Weights of a small transformer language model: normalized values, capped logits.
Each number is 128 + 24 x the weight over its row's rms, rounded and kept within 0 to 255. Layers, rows and columns count from 0. Numbers have three digits each. The size before them is the row's rms in percent of the matrix's.

# up: layer 4 MLP up, 1152x384, rms 0.11, rows 844-857, columns 288-383
# down: layer 4 MLP down (transposed), 1152x384, rms 0.0949, rows 844-857, columns 288-383
up844 098:110155106117119120135136147139184128124125128144115142068106163108168113074157149123110157132118124121103115103135130128153129102140155165166175138121131081127116123137150154125117134098134071122108144121135148103149139113106108108136149122095129114168126120094114132138141176138161119075
down844 094:181131128117086137148161122114089144106139136132113133133155160165101098175133093189125133149091159108152122101132148121125142153125089108120108114096174121146116108116137113087162155095097152124108099105129139135069142132128100137122133097111137136177154125107139105157162139147157125121
up845 098:157112075089125121136160109099084130103141147129119138121131108125126105099153124089083162115094093145135125145132093152101112129153128139156145137114124091136121172116142137127130147144137139138159151178110170157143118146150126094092164153146117133172134118127117128131146109090115131152
down845 096:141105091129132126145097110123095153131133141094119132150168130119173098121132096129105112138114129094165148122157098106107096096132087119191142101105141105101080118101124161149120120141159098134113091165150124140072161153118098124127118176174097127129105117157098130122118116150111137172
up846 101:090159109127097156143096133135153125166092121107133137092096111160141154103111179088091152165132111147124116098126140108126120138168134166112177125105095118106131130093099173147145139125131126126093114118147142149139134110173106130102086120111080125112121143124153136106150126090098154132
down846 102:141093110136151130114137121140130135150139175125161148155114105085091110120117122110117131155111162091159102136134138154093122159099102161120137125135127102111152086128132144148146115138111083126184130133150134117117147112131130159161086136127152110129110124119134115171116151122121122106
up847 093:129149142132120174113137119128134150141123080137130118121096171150135145133131120155141109130099092117158096131140146153127128144129134143159139136078156133139110145141147184111107155145131081140119134140133117096119107105150144129101149212111144148152095165100148154122153155117119089160
down847 094:109141144134165141119096149129157093106136136137108120088156163089113107138171132130143135074181087114145105159108128120177135125100137153117112108115138167148101164176105115112123132143107101080127141135142105110096131144128114130102115142087164089134152103130167170125131140120163100137
up848 099:147103124152164168118100119151097123104140157118093144144170166184134161106093122134078140159105114124109122142145125145109151155173114144096125150136116118133076131167101126146170127099073079120094148098128141146167102122103162141113156109147166100144124117174131171147123133132077119129
down848 100:144121133167097135106128107101147105152118122146161084119131135123100109129105121178110127142116111163162110125164151119092127092122106187101103142087121170166193099112066127127096122126148118142113151128168128104173099115142131119092110138132140116168136157095126172116129152136143089140
up849 099:141094196132082146132137121128148152083103114115122085125141117155137091140104146080163121111133166111100127140167105135137100133133100144129155135161086082130138104125141124123134138143138122132152107110171107096117114125112146124152121185130111086090141144115134119127117121116105120159
down849 097:117141133145144105132137144141132096166127126126143131145112130155148144120152121093099134194170128154130106110147146103095168167127118113112107128099089129119143129131109124140113123079136164133112167146119136155140135100187153079096143134154096177096119104148120155122135129106138118183
up850 090:109108188067148127126159104092105125099090124138125175137131142069185170110116129129123115135093162111157100107099086123153140156085105148164117117137164155117109151130084188152142133178125164151145150131064140135161162133151136132147120135146155105088117170137138159133119137070095134140
down850 094:114120078119112137119111146146142143114089103152191155129123127081115110140151159142152102135151154122154168132116141119142146131105131099109116136107173107101155124126148127127152099138134101174132121099173100099146076172118056112112123129134119126157133126172141109139186137112111107147
up851 101:113143111116112111114166134137120146117123127115099087058132160093162112138148097126176164179137142142088118164148124110121112132119130136105092116109124159152096101137107088151156113106130177133163126115118116170166129120116118127142110122124130127094127142116109141103144123108149134105
down851 102:107132140089114137125147119167116089093169127133126104136125099102126121132102115153150145128143160136163096125135105134138118146117161066159105144140148128154099147168119112154118098167148178146156105127133151141119094160097063097149101108141127139165122126076139135160132084174154125118
up852 101:132098176098150114172113096162106141128136088143111157133103140131142115172126100164125126104129178149120118142166153112132132140088084150139109121174195138102100195147137108134147087138106170158107110118095129122154090122121152144093144176164119121169108124125111095123161130109095158163
down852 102:088126159157139079098117105131126166143138103083172109156160121136082168102115094127147130149163171119120154158128167140135142183134122115132158121157134125135125108126184127155139132096110145176130138115156097128124162128123160119115141137150107138072130147142090142127115133166112138124
up853 099:107140136100105142154102118098106159150117168116137145121147143103125134140130129096147121182106142095152141104138126118152139120111137125106147152116133103141097117168188139155175156135076083127157116086085090138079094083132122079109092129143133141096106173124124107154110111134141118150
down853 099:148134148175141130092125160141132115124137152134106141151106145112092127138129137101160130134163143132136149100139120124129163126152095069146095110117131119125087174115157143131157116114142143141089095134104166176107107160120180102119117113098132111133144112124105168095141087119089155132
up854 106:092144116138129132125103123112135082119133139095101116149169130130125094122078102124097146149148126128101118126139126173129077100164143137132090150090157131103101148149129151146124121108124121125114119153115131114150110136076142134122088140114154183113132103095110081150173169103136152149
down854 103:091114129129127163204126120132134108128135140119181099160151131137130059109104115091155129171142096112134169136119138149100086107094108158081145096159120162151138154136141107125134101127116096128120128107128131168145132132152143151134109123117100137142130128138117119127170139059130114129
up855 105:116134099124138124121124107103119147111093100136146142137152150128119174172129144133109131138153131049144114063154154164152119121090092131106118155103095122124134170117130136132101132148150165089165072137101169119132137153089104105156170108097107164118114158125080102149138108140099143179
down855 104:100142168124121157085151143109121144147124094140168144071122127125147148119173117144102099142103164150139143099145143143138161112148113143142124135106132146098145157123118141146095138125156152080125133119146092169107118101121138104106140115121135135093130149117124110122116125132111099140
up856 096:102161153146142143143152095148108135109112112132117117133148139106108166086138115149113124063065146106126131060149102111132118186164107118130131161121157175104157111143113169118140146104089112114088146120143113127128096094118137128127157144121135137169118133172125104131114123148136141143
down856 095:173147144164122154149144121084159144092112117153178118139111164134137179141178090160139102094077130112143115121103123156148103130113101140149144125127095104161144098109135120112104136130121131129086141112179150133100101107111130137143124096142138132157125106139153118157065132146095111144
up857 098:113104135127142163136128095132134084157127111122083156159145103122115167138096125106146079089084137126128136149095169129126163163114090162111129176118159110139117170161155143106099157123097138102114144069139109122135139121072077108094155104108134112111051137158140127114183093177139133106
down857 097:105138112138165156151101122073140106103116160074116139125146062124134100140103127112141118161123080126126123114076106116136101146175133164096145162151112151113151124158134142152128111121106169117152159119116117180115125116117121164110136101110133143150126115158162109124091141189160132093